config = dict(
    n_layer=11,
    d_model=448,
    n_head=7,
    n_kv_head=7,
    head_dim=64,
    d_mlp=2240,
    vocab_size=3709,
    activation='gelu',
    norm='layernorm',
    norm_place='pre',
    norm_eps=1e-06,
    positions='learned',
    qk_norm=False,
    attn_scale=0.125,
    bias='all',
    tie_embeddings=True,
    parallel_block=True,
    init='normal',
    init_std_qkv=0.012,
    init_std_o=0.0,
    init_std_up=0.012,
    init_std_down=0.0,
    optimizer='cautious_adamw',
    lr=0.000475,
    lr_mult_up=0.714,
    beta1=0.95,
    beta2=0.98,
    lr_head=0.00703,
    grad_clip=1.0,
    warmup_steps=424,
    schedule='wsd',
    decay_fraction=0.617,
    decay_shape='linear',
    final_lr_fraction=0.0,
    batch_tokens=65536,
    seq_len=512,
    doc_mask=True,
    train_tokens=411200000,
    steps=6275,
    dataset='wikipedia_en',
)
Each number is 500 + 40 x the weight over the matrix's rms, rounded and kept within 0 to 999. Layers, rows and columns count from 0. Numbers have three digits each.

# down: layer 3 MLP down (transposed), 2240x448, rms 0.00942, rows 49-148, columns 0-63
# up: layer 3 MLP up, 2240x448, rms 0.0138, rows 50-149, columns 0-63
down49:544481501444482541491572525507543541506484580494521452506502658540477505446597504473467550542515465526466393504463458502467464522382550509506472536524499410526486439477514508460441486528445528
up50:612417488511503415540546499484419543494520458426384486477438435472489527517562513587574457483469523523487498414519475420467479455599588505576502524327542436537522488425505591513541479470556499
down50:430508466567369587508450447445539587516515481581571609524583537450491519440535439492413512511422491589421527460457530481382506610558448509601500490508462504605458460596582502551534466410379519
up51:489479524451555456501433505477402533477435505565592590526528463491576467550422503635464468472466506461473492476501447537528511549509672428488522513517504472652341458528504522510408455475457508
down51:478474426587449512443394412591621525551536422492527514485533418504486500462551441484385536522482415513496515417523526509531571463508485519559446555517495570468532619540529457458464461372478512
up52:502544565545543518576550542468464516528522494491509524464405470548550555470541463484509585546420452509618530457540506427514614487524516516483447457494486504487517475541565499464462476499503489
down52:484542471543481558484563439439568443461439463540462489530513554483364524509570502490510471612552509531548574575472525531490445458544503479465571496511493505405475524510450454521495463560472484
up53:482451541502479504386456440541447509565419457480497343551441508498582467543441507453506452494531526414456568506539568442536525535466497458530514552500507587505474557527503478445526554521535490
down53:567514588492398457492471497472513540469595532526468546510523522501400502419438406541549436556500565503430424548511498554468461512539497537448452521560521459477654497442530538528500498583563490
up54:513485456525512493492510503527476499477449494456416561517521474492541437455449498482520542549474459450480513548466594510489445521516598475541488491546446523493478468522488532497530512482521461
down54:500507484577442530573527524429490501507510542460546554461474542434418486479539464506531449530466527552473525514512529555513531492469494541481515476545487512534515519442548481417524473492482518
up55:532505468553415514532585402502432461440448480524386569616420489491531514477478535506646477442494471508534526424593365617459472430568577540614514423497539472666531404528537461571478451493495426
down55:528455610498486482456515626468578558370487527556530569471536482507522473521549518461423402554507466507497499522534605471371541542470458536424630386568502562391403478558473547462543514504485612
up56:536489456512451532480497505510496476495477520494453488542525512504522504499511495482525484517515504481490508502480530517524480486498450479505514489506510476505496486517519510510520507511478509
down56:469511500510501471529498495503514529507538477504546540495470479491496500513487490517472473486496548502486496512480500453494520498513528511460484544491479533478512476490489501492464508511499518
up57:457518556496512535454465526492473520444463509539466475487505481521492542515467522451507436511446469431456504485504486462518518491535509483506591558454513548516486492541470503529514471487524525
down57:486507574592519465501548487520483518502524506464467487533478506477535495548466486503527508468544502555497504535522472527465494543564494439504474538536495469508497475497503565439449576515547480
up58:464590527478558541438487421454358546469527456399407477552481468455522465466537561497410479513477473420445575538560563522541547616521447500502451513431431459601504581573517531465499495451401472
down58:517548498533483522497535499436574511505453529496585470360546533594512512501503470567495556472441498610565487600457451463510405412510458479427502503524503490448552362350511467515448572562536567
up59:464486459372517456598558512522501547593481516458493507519499495547519424583505448496489524462452560485383625456494445423518443460513585495585582554514564507498511483481553603534460483416525520
down59:479512451585468525491515544463495427482607463523465501612491544498539599475473506567385662520502401471493454548495439579440437452471496560460455487475391538525454531499548503419499535538574476
up60:524477580531551485550538471517521476414530467479553494498558509460487568472496501510537415472515472467462464493509577504489402457481562470475457474532559478535442509495451545547492493460502503
down60:469557417521424487484497508516459476505474494538505504455499480546442456474390455451492470475506501559484473518485494582552501506482546569491523546452469576513476493494507421433540466487457555
up61:444507546532560507526543550476512537450564538516486514586496488505511488505475493504510527448529509503489494547515536467459471571485478576447448511494481514485487500465471507513501491479468438
down61:532454499480475439501430496465490477549453484472459500442453484557510535503503469493464485520489570452504493477485425513448521506551470483570503497474457493525466519494566508521486518533514458
up62:438440561491449565542433564482460508524462444513447466513535560448516464488534546451492492533536462511520518546478506422522509503477499450480412585501567430481400488462414551522365533473431488
down62:558549460431482484437528484454543574424478524465478558371538547582480459564467439564540498552465470515485469624495524571480440504469433562362534453587507597508668481434549405535578500485484568
up63:530506510496521509501484504480514486493516476519495501507493503478512509502499514517537491508500525458501490523525506521520475512535499548487477514494470493538490505513508519495492503538484509
down63:504497489498476491486512520494476496485512524497501471514495519484514482514526465496473496513507492534487498504474503495492500503496487480526525500511514513450507504494520485493512516474491464
up64:494615492484538520511486504519515522493524526466472441448450476497552497527495586537512429502488555467482505482443464513491485550468505527550482435493444544519556573502538572556484469537431489
down64:480434509504500476525594546500420523510507488414516534566521546488495468444495472547533525500479469560522518551514527517505481472474442492475503574475591455553470467521429427452539516524493481
up65:470503399533564497431397450575408457560485492476398559517478492434484444456511501516410573499512442530446508515466541525519483571483531497512425623526496495562396540459498491440490445464495475
down65:538459601387416508630513496528460544439490487505553419452576578554458405571451500619556473526493607464486568418526368508484549432518494507466504449525504492515604448542524448565504619589430550
up66:506500510490526507605418580511536507501574449516537416467501531475536439472471502546600480485477441524471417498502485520469503532386536478488435469498532501450485530438505536489412403456515498
down66:585463434500472450511524443454525467508469439490431579457515477483473468439595491497506474538477410476489556470532467516456461526483550538513551462517503529482487507460470524481624514516509525
up67:477481497499570570492529454518486506475525533513512512491514447540469524492499495519448439453480461529491461499516498445463526528499457496509513512498495484541534552473555496504545490505468447
down67:532469559506542483507506519498516489530475501482523519533525456452539446543499497477465507477531534526509469485508458435548515491516474489490406474561509513494499450515512485506418506538516504
up68:485472452483480510463511501494501481511523515474509552381517480510478445525495537518460517506460486540484527472467492533584431502518538519514489476459517464557547550468461478477471454509525491
down68:463529495516511552562489544542464544468478484519520475543490492534562499525457492485521454432545472482484491498523480483466541491473536488478490439506486494505418513500477472506557509566506479
up69:498530510468549456469505493476490590456452508460474515552524473554506498440473447597517483524490488492469501497457489528536523453465485462454500527531565479508531565531541481535504489503525457
down69:482495456506486450480502568503507480521488439459492506484486452488488495534496476507483498471537528489521562527502492502530494530524517492488455478524477532488517418500501460501517503484541491
up70:515494529525551432502532477500501511532434486563402477532559474474517499499512478567487584486485495479461508529558523498520462523552524497502513505527427496493439506483463509511533483508451549
down70:464496441506478504533505534463445535488526525481533570417422547525522514508468475506514429532455483509510479517509464523502509483504533500487508492492521536505525478532452492483478504505513470
up71:551523480475422544524464488580530536549480550558518542480458470492531468506499523517555520493522471459554456415448465566566496560562493479515412492479552485635455451495467438490442493475494463
down71:521483510470529474496549485502481462481516464508437484547548507516450527451525522501519507480480515504453505506559501395449479495484509527522624485481467471425560559451546516486521478505505540
up72:397545557456493421491497492531470532490483463495573539537494473513497522454509466521476513543486477578531556556443468563458375539565485528494499595467616463473515483478431516494475486509521536
down72:506462493476564552493498489481530441514550459507497568532471489472524518554484512453486527472509473495533475447506511524534501527437504472491523481481452464493494504472541508498521495438471486
up73:512487571489438504541485463455484504465468471330508510501489592486575487519500424491539534541505421578570517465532509440497489437419553506454403608434484507474530463527396482477537460505555544
down73:456492513529541529493486469549503458460439537521533456479461526506498559399544426475418478510522500497553511520449470486480539568467441512501534463486465557440491506406537519487483489550484502
up74:511473485546462505487488506495482464483483500503461515419543517536464476533493513502441512533480499485494491513436512518481526479560505485510515447484519542478488498479530457480548505505496533
down74:470513513457491539543524489530536541540463484504525469508480477457488479529497485543519502514518485528497505478518501466507481470468509475484476504472458469527468505505450505483497500536516480
up75:517523535586507533504466506506502548490475440493513510513502448541492532521527524557548510533444465563525557470504495511490487569489518528509488518511501518493478445489513543495517422474480500
down75:464490471492491465486475492446480530499548491503513462523483493461515489524534495497501506478506471516510512460483512496530469487513513510521533484511417498491523512539473515512480522467514521
up76:543472551509524470481481464599403516521496539613482503492453574478495362429496573403533481504490504518519567470526487476592499541531560484449431526469539486558522562485518534498386484500471463
down76:457563462500440468559473534440526509486442498459465506517548440453523609467485458538461520413534460480462447453610508580406497496499471526552600442453513514450479424483558490513418447488546542
up77:568514476531527530487564476525503536473448493446487461506504448500500561534507549498485513499483509460440581524492502437535491499495568538554493487516533505483506559496520501553427478498497506
down77:467453549499482494501403497445499494566529499466462520502441532424489488503519471442466482551511477515511451512533501533476487524519434486496549504468480512527500450535502527461548484499515498
up78:463504508467527450411466503516458560533516517496524502563514510483509523531497497480478467495418577505504522471503452466472476477522509494565432486512483525466536505503520481473468506507419496
down78:480473509496482554549472494554516490452528484509506484445480516546489544512490543509470472468476450497519461464478513511453469488463435517456516500471520526514478533433515531540503501493532431
up79:523526578540503502523516473492437520501568486472539496521493441468554477587533508464548379508487530519525498576423489484511536523501535472596516539414503531503503491532469517512436463506421500
down79:530490461438507511447429528556484490490501590509459516413536506573476517477587493521496582525557538476497574434516451462499511501517449514488510481508531451505514544487486516527534507470554489
up80:513577529448441551449432476484499530478449463506527451461550555542492505509501553512524579496454483534558549506519490532537479460442521511475480617490420529499481506471475536479500536535533474
down80:490431492583537513563595499492468441509514560468513535509490498462511543498483516475473469522515490470445476514525478523507478518594539526509484416526504483502471477545502431547458462436490503
up81:553476598433526523515528525526439495500488475551495463493459514477560495484502530504540514503463554492514508539500521469465460570511519501508493505431493575560508465457454501563432502543454497
down81:643559580442491492576444500427582536521536563493491571413509497485435510538447486487508462544525550530613430515500511512499542468457514516548588461472462523535542473421549403500614390497474436
up82:455528495516557555516527572527507523551541501508519491575495492509520469478488558516507530484437477508514500538501513509513464467502510494493486524467471424513431498489480514497455493546486498
down82:543503513516450447489502486492456508462472514479481493448506483505452474481505516474494486488532515484498460481489480486496503480511518459482577483523496605500555541477501502501489469522496486
up83:503449507507593524465495493532577461524517473489488571520419485508424536509476521467477425491521503552518534507518501441496506473493553530531448510501468511485535507503478535526480517508556450
down83:502487533562480525535455492450463534484507487518469473523497504503586417442494477558520548477510546444466457512502500526477503494463467535467588538512494563479518469528545494505517479463452542
up84:479471526514524479473496480467532488536550421465455515517508463527400469492467512488466500516457426486476558619482536421532520434548490523590583467480524461481539469537503515505499516478434466
down84:509530513526481529504508514512517481526533490493519427483502464483582480509470546489471477497477449489498477501484480481461452559455542491484456462490468459531459552530525560463463489573542521
up85:485516488521496478528486527442492510520502485511483475535481510501493507485481502440519481468523530478487515457469456479515473497480535497542534479509518488521514541475482488482467482517505495
down85:505475549474503508508536493517509500527523471490518500483498482499503513493489512541490513506441478545545483515519492519485506502548516522462503529501558492519465493489486518466497483513512500
up86:445521532471545453518520539529499507449542448516420502387445460548518515491448456411530561480490510465486405485505391582459507503482549470592507450529453570484455516539481487549498485494537532
down86:533514509585517531475491519530540556501436571475524486534568471443480535491483520482454528492533511454516521460530558449593445500454498508513534487525553457541495575456542472585550433546493470
up87:533490479457505553468458487529434468461491477508491448476528522526492537473556531485554508513453451542533474488509518473538489550517577455507465557489524520555487534504473523529415497441510481
down87:494486499522436412584582531506553531534433534518475510486493544518489480517472461565457502449550564471459528542467494515479501471525505504561508497474518550506495463510538464458515530529508553
up88:515563570540552569437454553567514485467491503502484446433518509530501506478516514509458474554416512486538569513486476507473497532519487518517537480441524517530496531458488549485533457480554485
down88:510478536518477488527421475527531506511483491513483490483495470531463517549547518467486450535426451487547495518478471531485556517520465526525533501502480500525474494510552531563517495512523473
up89:499528496561494474520497504510477532514502511441521545476482554522559466510474467523458477545436493449537524456560548529486527489452560462426538451487518434505497508496483451512457503468479509
down89:499498506454472562512460538477487460498501463531480467510494545506465518545473526477508509522492485529474501531495471470503469510514429546539472535519524540499507507507452528461483526493518479
up90:471502552538490519505474516533514526582544487455504546509488525517482515532452498529513520508482491525511510523505508467521530536489538474452479488490531483508456529509517477499510523479494513
down90:520503440472496489494492471491441475444492484531513424493484518514539470475508471515486489482494536518495496484478501481486470517517471518521530515543464528507506501514455528474473464521493505
up91:517528498512532522477514502450402541532512512491453496456440547470519458477476569483493521507532488506488481502467532527584532564562525488571554502497493519540529543495556494494453462540507513
down91:437478520539500548476494515526556482512494483512534529473546496519472493544578464518457503505552528474468563500522456453463503494456493505435492493518489482484464504479467488467544534468509490
up92:556510518411464475521479491506462484467455519504510521601478550491535466495433446424625485434472465527505468508563535500490384503521653537529475500433521421461532513430568554524463518474505553
down92:523536488483481526519543571486450542533553546512522486497528536540539503411555514549483564536532508498515476481560540511424544515514506498509483525580366491485573403489588528554433520415504421
up93:508546541501520488469523493533487498470422510441504425460436461523524542598399576538495524492469492559411536423492550497484518474489489483424487509508530493429435536508493549467514496474475528
down93:438460496442480509535456445515446496499533500470442628520548575502500477426596396479534516516430478508532520493503505566554483494527456536485487436489528558528473501506546520516529492509524506
up94:636563482547444542545508566472534499461460456504415499503497419466504555420550431514609498567451495574528512515523408435464522437553479484565451423507507552567537482400482570529528486499512489
down94:547512465549565486462515524432563461454571472505521552498486523442549450494525568526477404563518480496464539535547457608578504529483546441405543539548532501430472463578490477481504468514485499
up95:508496487461448479500428486537448475457512500482430485463514473495521492526459513522524448434510502559513479546508496472523411454562557514474554490460529567429408452488468567506488448479512512
down95:434444456516524509498537443434511484576552521613577578513425576511409476485467408525426470548533464492546481525542477546536502627535465418498457543493495476459552553505444414574524543464424549
up96:485455541486587483504579447462533496518498513528565459471547417527494539503442456533456507551455475476507437421482503428536475491514475509520476564484546493516497492502478508499527511551482493
down96:521571504489480513462496546500471487493547490442456483502507488493502414541467527451448451525547496554475551548501514482482477560505547509524503424502417543543457501492532466546477529387529499
up97:473529521537478522494556414601522373449452460460517580550608437515457519483464470601623475576481501527493529443484407531580428465465492519523439432563503445511518518421457519521526481487526511
down97:450548500545620542528459509539475657529517546485494493559438435621609528607500551468539437451482575437424477414606488538517512507500473576479405534448489468469516507450439457419467474398583500
up98:450489566517480606558489453506565494473552477522453510450451499507578492483430497465441529470441480539504479570487514552521529459478534523505486517482486478479512464538430468481515525502508503
down98:507520478478530433521483529467445548492460534470492473494543490467498522531472461515505458534509521514462521498475507459428548463513497483497497484515516504484487455510552508528500506510504497
up99:432513507507525516480560493545566433410496481476438530468492482459550535585379573542506423626437508486497451525492428486510492505520510609510513487523475481434547572456505500508421497520589469
down99:417526479446499539542519454512464554538469501498461485544471472589541576492537533430525504552458470562516482536465510497524600536412526492529436413474531529439427486496560491506432541520526430
up100:532600502557518526566431443500429464490598504481455455593486472471436470495489597597503433465511481544508550539424467465568509517555581538587558560450579369488518556471582572525491444475503485
down100:518512528457482570469497475567556501496428535507515490521546565531532534509456428458510528527446586454539485483625552511499564478532501499550468430567435546380486474462536523525455535439502424
up101:517478523508513521504509470518476487473475481481411475495502475533452527488561484554533484508449516499497605509459491525503470424491497483463509460512482454483389464481515522524494481550500505
down101:558491457499503460536532510479529464506500532516515504500478509488497478508440546496490583497501406474480447490560502493524481518547505455481487465513464518474529458562574531510492538485530535
up102:498520578458547523491550461517514514526564551529537511490558528502447455536494489483457499573408536424574518427526424485518560515456511532573550489513487544454611532490535521524476489551528553
down102:516502516496528543517481486538536528492457491542499474537481479477481555526537547512517481474471499454576485464514516478509513525492493519521456528494477531426493484474492491561485544483503444
up103:518485531477538533504504501452491499508508515484543480481515425505513508538491532466467504491472526523464504530440529487457493499510502544532489531504469461504559461491460510529473482466513485
down103:505543515542497481500514553498507524468471424486484470511456537475518458489530474528526507509525542507499480492501421497555506512485495505551549485512523505502449539480560504479497480486464530
up104:435532457456541544514494515443502627474478544551440459560497489560450493480532445460520548509469492534544443550540572441583502480490468500400462473512444504506444434436541510480488493545422445
down104:541477519546469468524519516487482481527586491440598592506446526431616531562439493528540495493563494420497441436499442459488533513507523509562557545521573414445635536526453467539491534429596583
up105:530510535505497451424491479497504509489528533462504566568471498502509431508522457504476537486501504508465535484469482513508512488522430511535472479517505541460549478465521487515495491513461529
down105:482493432500498485538510515512503542494490498539476505462516495493488551524514510480513455536516462490546501513486523509515512516480595503441495505516461485513489504493512497480464507495492479
up106:526581540555458525482549449523527506456485460453422473479447592571492483455519530441547560457524493506520489502528514456508541557516542474478559501490525519477519470507516491442523500443494525
down106:528426482515561501530512496473498460476534541498507533456491490520472592506515417449493486587441490455504498567477460481467446513457496486503537486529486452419491513548496521497552476496449502
up107:490546492511488448463515487522497525480465547491500564482564501476548443491462508517482591451434514533464539537461449521469493500475482502435512499532564514516499552576442471538509464483597543
down107:500480502414501551492536475497472508512500500509543463521515531514471545508559494459545449489561402530523466475514523533521489506474552534499484508482539479583453456496478533496492477561488432
up108:513480519511446520453478492527476530493579517553465473479497488500487465469504492577444527449525516512512483542492480567506508532528531515497481521490484521442449504431447511479435501500500511
down108:512531470466516474537500423483500563518422530485538455507563498519477535533501546457539476557519517507509496490463442501531474506493507484480467497512507502494560492516536524507522511508501499
up109:506506533479500479441458498502467542559508475544498493488507481500489476461464507542494513495475453508516456551491541504493440490476498495500494575530489473500506468471469487427498515530551517
down109:493472481541521498503540497484473453488490548495505492538480531472492491518523482455475445526473529472504504509550489478483529520542524492508511478518545516440495559522491502527506470476477469
up110:467445540582505562481543480481552503459530469594430465551496350514494524525429596535461367512455490549520563460536486472462519468547493470466525535515505524525499556500449500498444468502549494
down110:568503527484492544479506536511499518482378586513522496436498559470553514493438434516560519436500542455459506479448404598571487516459500451470498477554483562480534461506565523544585478493551471
up111:557480512521505444480515425535515450566596502440500542522475506466497528440513443429428454492534448478546513556452369484528515538494498486616499460467474533456560478481452549509581524489487537
down111:462600429472466514522437571528531636507449438501528506392492461511481553522531426505537495490436537544499484444495536465478499494507552471508542527509424492506428475448609498502484514534525442
up112:534424541404480528494518496530495493556457441424551536527439550553413508598451504459467593440530466559583535498409599412653467517395460441483500586447557504538471523446320513442537492467461569
down112:519546554550530393552464542561469514481546605504491463620515614531494511503470505486508447398442491525472515488512459571487505554588436473549525510574398516454577446398512519454490516588471447
up113:473578529444537493533432533582447471500499472493526453474540568420583558474415503473455560468417520470546541546446562508584428502482531490527361589468519468527462506382478548467457493408479550
down113:466467393551478434534365512554379483431470492494515475528472558547454526415476435483557571501442500566374469523442608489499441639496531494512471448461424499519480473481592574543454475489479497
up114:527510539511535533495456484459522475478556505521430481444496497515491561506462461537463526583530457565543564500381469525522551453525450505489528614518528515558561409506467567482530505493511523
down114:520489475466423490545543486559461512471450518463539546511486572516466486549495516508483559515461568514530450598513452553512603523461457435467467484517476514466488537466446539430505545519471564
up115:479539445524498475489458454513512510507492505499486494450509509499447521509446473485542458530481516502519497535497481522469480476477518509535490491494554507488501479533529514507493488498509485
down115:530490504473501534494553491512531476483504529488476482573492460466531493497555526501487547482528504469511479505481490448499528470528481521512478508501496468542464528497521534501537504525504539
up116:476470562522483471522471536538441476500518481577510556561521467521538522542455469417465454395552518533516525470453528506522544514493541526527481545538546467472496549432468493431555468500532546
down116:538558486411541625482460515444504521501474508489501485506548577445494462417507440594514492546452528454483501468528464529461519458510398480406500385483542467458536520509623525608484489484501552
up117:484477466543454488572478498537525537432497451482463513504532516515493470471445474508471381453482437500507573537498416524419564479533486523373507486600564512486523559454463492485550532525396494
down117:481578506438496466373580477465481490548490530500522476492446533532524515516495494475527518554376487485530488494511467444552458529510565495502464471559479502493512600525456498559472469469609450
up118:576497531511476513523503488452461484539529450491524508504470490506519477444498528493521609506500493473473478515517483505519506518523547493492563426474542543473469566511514527519431461507478563
down118:455527430491508527489514511492532547494504508509493490467488488506475544480533462538517483468481445512486537482484516493540528492488473515477501539500533477480556474474492515476528491502511430
up119:408600505486440571485540524538567499516483442561449476630511498497534586442458495355438578593415450470566385595448555491514464506605505486525408495481551517470474543484409465572496483516514442
down119:423451512538469518502563555502477557391427517447457580489580477487418529498534501531586630491507494532421524500581597528529497512471522422480496424675389482550492497489487439405438318522557391
up120:512541485523489483494437454484480489482497448491483482539531454537549551510450498567507522483450477526592518516503488482556484470494531511530464512529467487512465500454522479489435497454489498
down120:428487520523500503494552535491522529524549575521536577495484574483488475467499496479473429476497535448521513505545469531500510552562437485566487516538581491428573511491435458483503429576478516
up121:502501487515522501497493497481532501525525481498519527544484431469509487460461550536523529447486481474564481527479526442515470481516528500471493485501471499486502514561478513520450473497482465
down121:502471509562531478504511505518491532519465521512473493428512529553499500552492479462462484504469462505469466505531493530524492524482504510494517523551506521512486479487480505480499527500518527
up122:515512486563473500534514482534478520513482537519533533560469492512532470573469527496513474486498503469467508493494502443501441494469523499488526533485514553507458489430516534472483497546510468
down122:516493499459467488520519444544488519518465442503480489493536520505448484459531486486492546502513515513528483518506498514519534465549461499480520457495521547468514488524483488526514470504468513
up123:516439540551459550543461517528511456460470451536560498522460529516571452461506425494543518502540533527530570561472468493458475494506574477465454482505515519537540505443473496439458493492481508
down123:554542456425530467476474504515537522456491487539478500498555541482469522442458537517519473504481481479522478451493467488481540492477419545457494451462480510460592553491529531519553461501518546
up124:504502516486473459519575453492468460512534520515521486497492458491536521595458487482498464427494539473517523463501428494438489436553552559494515487492497558479520517503492518485556500497505532
down124:523519549496486533485502506486497505483512509512520474465524534530469452492495490502472571542477426514559460452467449509517575496506449452457451499521544503508471511480556518482417521505501468
up125:531519505580552525490478504479533496500539427479519472563476479498548445435546498455480563513517442525503522511434537451522473572550508480490507483494511486465485533490503509624469500501616431
down125:512464498459482503497513487457554488499441517512501563508501511509428534550473498543549488470516444452487527488492476561515497492441590484508516443489447516503541506499501517417536476491479595
up126:467466582483495493514551561532556482539507450517515507490476495477564451469522487423471515509494525490480512469515472446502504453527514483509575488547528560509505485477533565453495501426441463
down126:602537484543471503478524462450483518470563509473495501479465456478413474487472571550493543468475455472526549471457584565463512502524450472442411406519466436486523477492595513461538498511493545
up127:533528531498559485524574517484565501477494503439483539458507467472571474482539462474501555432534454524537561486533511486483528456508466517354394459537521505496455547513434431612587499510462513
down127:529469492425529478461502536455494459466435489568477460471579459495486496451442462551498516448501493513486525476477512517497450466421564462555566463499526472457462565459487479472548508517496484
up128:486490470549538521546455450466488448429533487537528552517558542537462511515529469448516538450513526428479485539476411461467503508613535459521600398501433459467512519496520522492478449474464484
down128:451554363568507496538446448511511543533353468517479455406540462511462546563544493486555433491549538522436537570430524451469519554510391488500437551529549482471478538386578442603457573548522472
up129:495489540494475538478488480537545495511496493493517490431479498526468508507500498534547522474479501492443470444461549483494490525493549501479504513422512498473540538515530503491511502481477528
down129:550479497495465460519517512521455523485485494492489462513546469511532476459488473471528513499480464486559528541505487530488491459502493536529486468544469568513458516479576489537476518544517498
up130:525579543517485489516429483471508408464551493511548450516491483547514451546504532504511528474503494524472539461464483533551440534534553525544441511444473471486504506516499485558511438518507492
down130:508495422467519478503524489560534518506464515475511475508504523504563466516479487506498516460484503505487489491497523459498520513451524474476485511470515490540496534507495477522486478490481477
up131:431440491488506558478486435482443508452561474486571489433464525478547493580495529390531434490533458469493487468531494505514535538534514481510433467467498473470502544560418493423526508515435527
down131:480454446514486508494547571484489516535450488515483449506535531522444480500474498557523458586434473471521569519447581501475554439513458536446481537496537499457494568421570448502449546523512568
up132:515535532453588481535574466524565545490559501455504498472557363531504508486468549541467474475477475510480522421493459444539489480490488467491474487491532461490536493578439514540459444479520483
down132:544471482542508498501479508483485515498490519457507487548403534482512536511513487536516513473487505535475519520520539578500513495498538479522519466476495538564484499470513544493552442520569523
up133:544607500474540560530558446630488486513470494551462482531508456513516531559456525549542476429567567462417601528509388608470496412520514492509607504464450480551382472435435550452450470415519485
down133:417476454565556437493437479472503407536551557490564479541466533496513485494520517484524486534553547506467468531430440530616490557516527503455486434549549480463488541561495496472420544407542514
up134:434541545554520521526477406405555430396578534531402512464538420549488475504509509489486484501452487453576488487532443471430545537511447481396529461430481569425508514548479495481573509522577465
down134:525553471491554494500521534470457582525464469519502440570462522488444533412579488477516496471524502508491513489498555419586547512459513506544505519528423509541497462452526529508520431516544481
up135:620446503407477572472444496567489479446434490454587503467554460484555552550505483545526482502523493487475521536460523485565458552596467507572452576536529555546452451542543535429520557518504401
down135:512556423363545507534445545543505564557526501537472445593450563565437427445469504490528533506597462526528367472449508512476541497525525522501404384409421517522489546487535586469490499532477569
up136:511574467374482522460508574523510547521452613476454493443516533497536485581460548495517551426446515483524518470528486482443526569702529514468551479499478461474484494454521538459470491558553462
down136:562461418567487435528544469484493517452497499507452505503506527515387515483606479457528529595556485529542458593546419519456451437466487452566521453485484538605500467521573524527484457452503516
up137:488557505558542544539533384539524443559503424464536576518476385478435485604471546525529506440508407550483476552520440479561523447540455494432543473420520537509500485494432478453549487558498392
down137:455561455440473460511591637530426483437473589453453547545536483400526534400536394440563554477447532613441430538480634557374515582522604460566506445499557415554467463421497547527514426448542547
up138:479518547573532488451487464527497511503506529487499534483518473515503479498460512563494495521448496494518483481484541501477485489452489504482480435540553506478527532493485574491455496486520503
down138:480473438485515508498467515442518525492459452561497493500515475543540495513532472473495513519493487469509477476493491474535484563454477491492527527510492578433488504473536466440521500494488416
up139:455558532566491509524408541465551580539505433517505489524460471476491449497592524541422497423457541510478552455456523421541551544432490499522531500543451491433426547472502554536384501395557481
down139:508515482523478523502477534538479462516496516557518568496479479522511528528487567539457561496584421498501530493515416525506519557537526474506455539537520563481511539498562486518525523522519478
up140:549513494347489565494461516480462548405513529546404507398491568504514556465422537452512420472494570525513537568495512473562484562544534507453513532485456544502578538506542543460500529470508478
down140:570425549528513465543484473434493507551539432443551537587456570539592540506469433522520483516498391450508365503447465524495443491450397436503499607441547497483635516606432507479532592537503538
up141:537480535534514573552503515523505494574533482547549487481453509453573536528507540429393461528493467464585457484413502475549461487472524492562527505432563445479488499491434527537564513596443445
down141:531503527435518490425471459512433520489527531439515503534500468492426539546498452494533508496520456516469461450488534436525516466521549502504511496597508512541506546538564528497550559511561434
up142:518438444474530474474514518524496497503509481500514473514500500535493500511511516453521476460484527477467539516477505487502534504468547496468514516485525541499480468507487489472506528464494524
down142:489533549477456500515469475515486502530496495528490480486479511440496465493472501527464493497456517493501463497498524482470496533550475500518499486517470465480509503499523510484511458472528505
up143:496549537503496545482502532491472497481495532512507511538477467518470501509460519463538463510461530504470484544512486513539495477544537510484481488511486499503487506512499511519484465492464509
down143:506491485498505496506544498477512536492482537496506503514495510481493471493475521507461455474558503526503495483474478502502492506496454413484472525514501502469513526490516452493514521527512481
up144:563570514400463565504545514517498452444517532544450559465596387421469565450407574490537401641460407533499502601488536482513502472422585548439591545471465544495479512547452571504483490466517574
down144:537435507510454521543513550505473646482421637561511503444413611536396572536445530544531481464521529532529404444511516466486604616436471491571461393486609461461546463581427443486503554532447430
up145:527510443477438506463444535469471550401496516449505429485501517503573528495466457435464569369479498419517461512555510436521481446501488444549415502475404502522381501531428486434519496481523508
down145:439525490537494469466541494508477506551487472499520562457495544570387466526477516516535514517528498562493496444458460547492485453524586493493500572539601434471505458473519594485465444454467524
up146:530484484491517572510446491517544491477504532542571527466423523507570483465452527456534544416537464496453558549555464426490506544473542494509456488478490490469568606448465508506502456505513516
down146:491478511497473509507484497464471489452513546530450534488498524533531582462519472546486499503474453526505440522507545555529481535508427473486489557558518480506524494519489471489482522521535485
up147:449532494418549471488493512480559467523526547519446521513517559465525474499418421507525552526383570428412506479533479383478411508575641511573403479470450533523513518425574496504489480494565498
down147:645482542486439518526443518493450542529540545431498432463414432578565586385454475548447513486527496502524534558565517442501554608434394526532530508491547608576603543429518474476499540486518486
up148:494513457410491491516513463526423518511439572523516515571502530489541547550470597527480511466501467497522511470526500610553506489510555505458535485513475507515441528501479476489534492425492481
down148:454449570489491512518510479461512572520489492488515468388504510521466470518495534459494502470503465511470508494523448459448463531511452518463382491497525497525535463463525523450469467417498560
up149:431522550490536432565345583486458497542416372482488502470525437457519452621506450561506490352582406560448445522455602446493508502505567517578499525442495549561426488475437477426470474435483528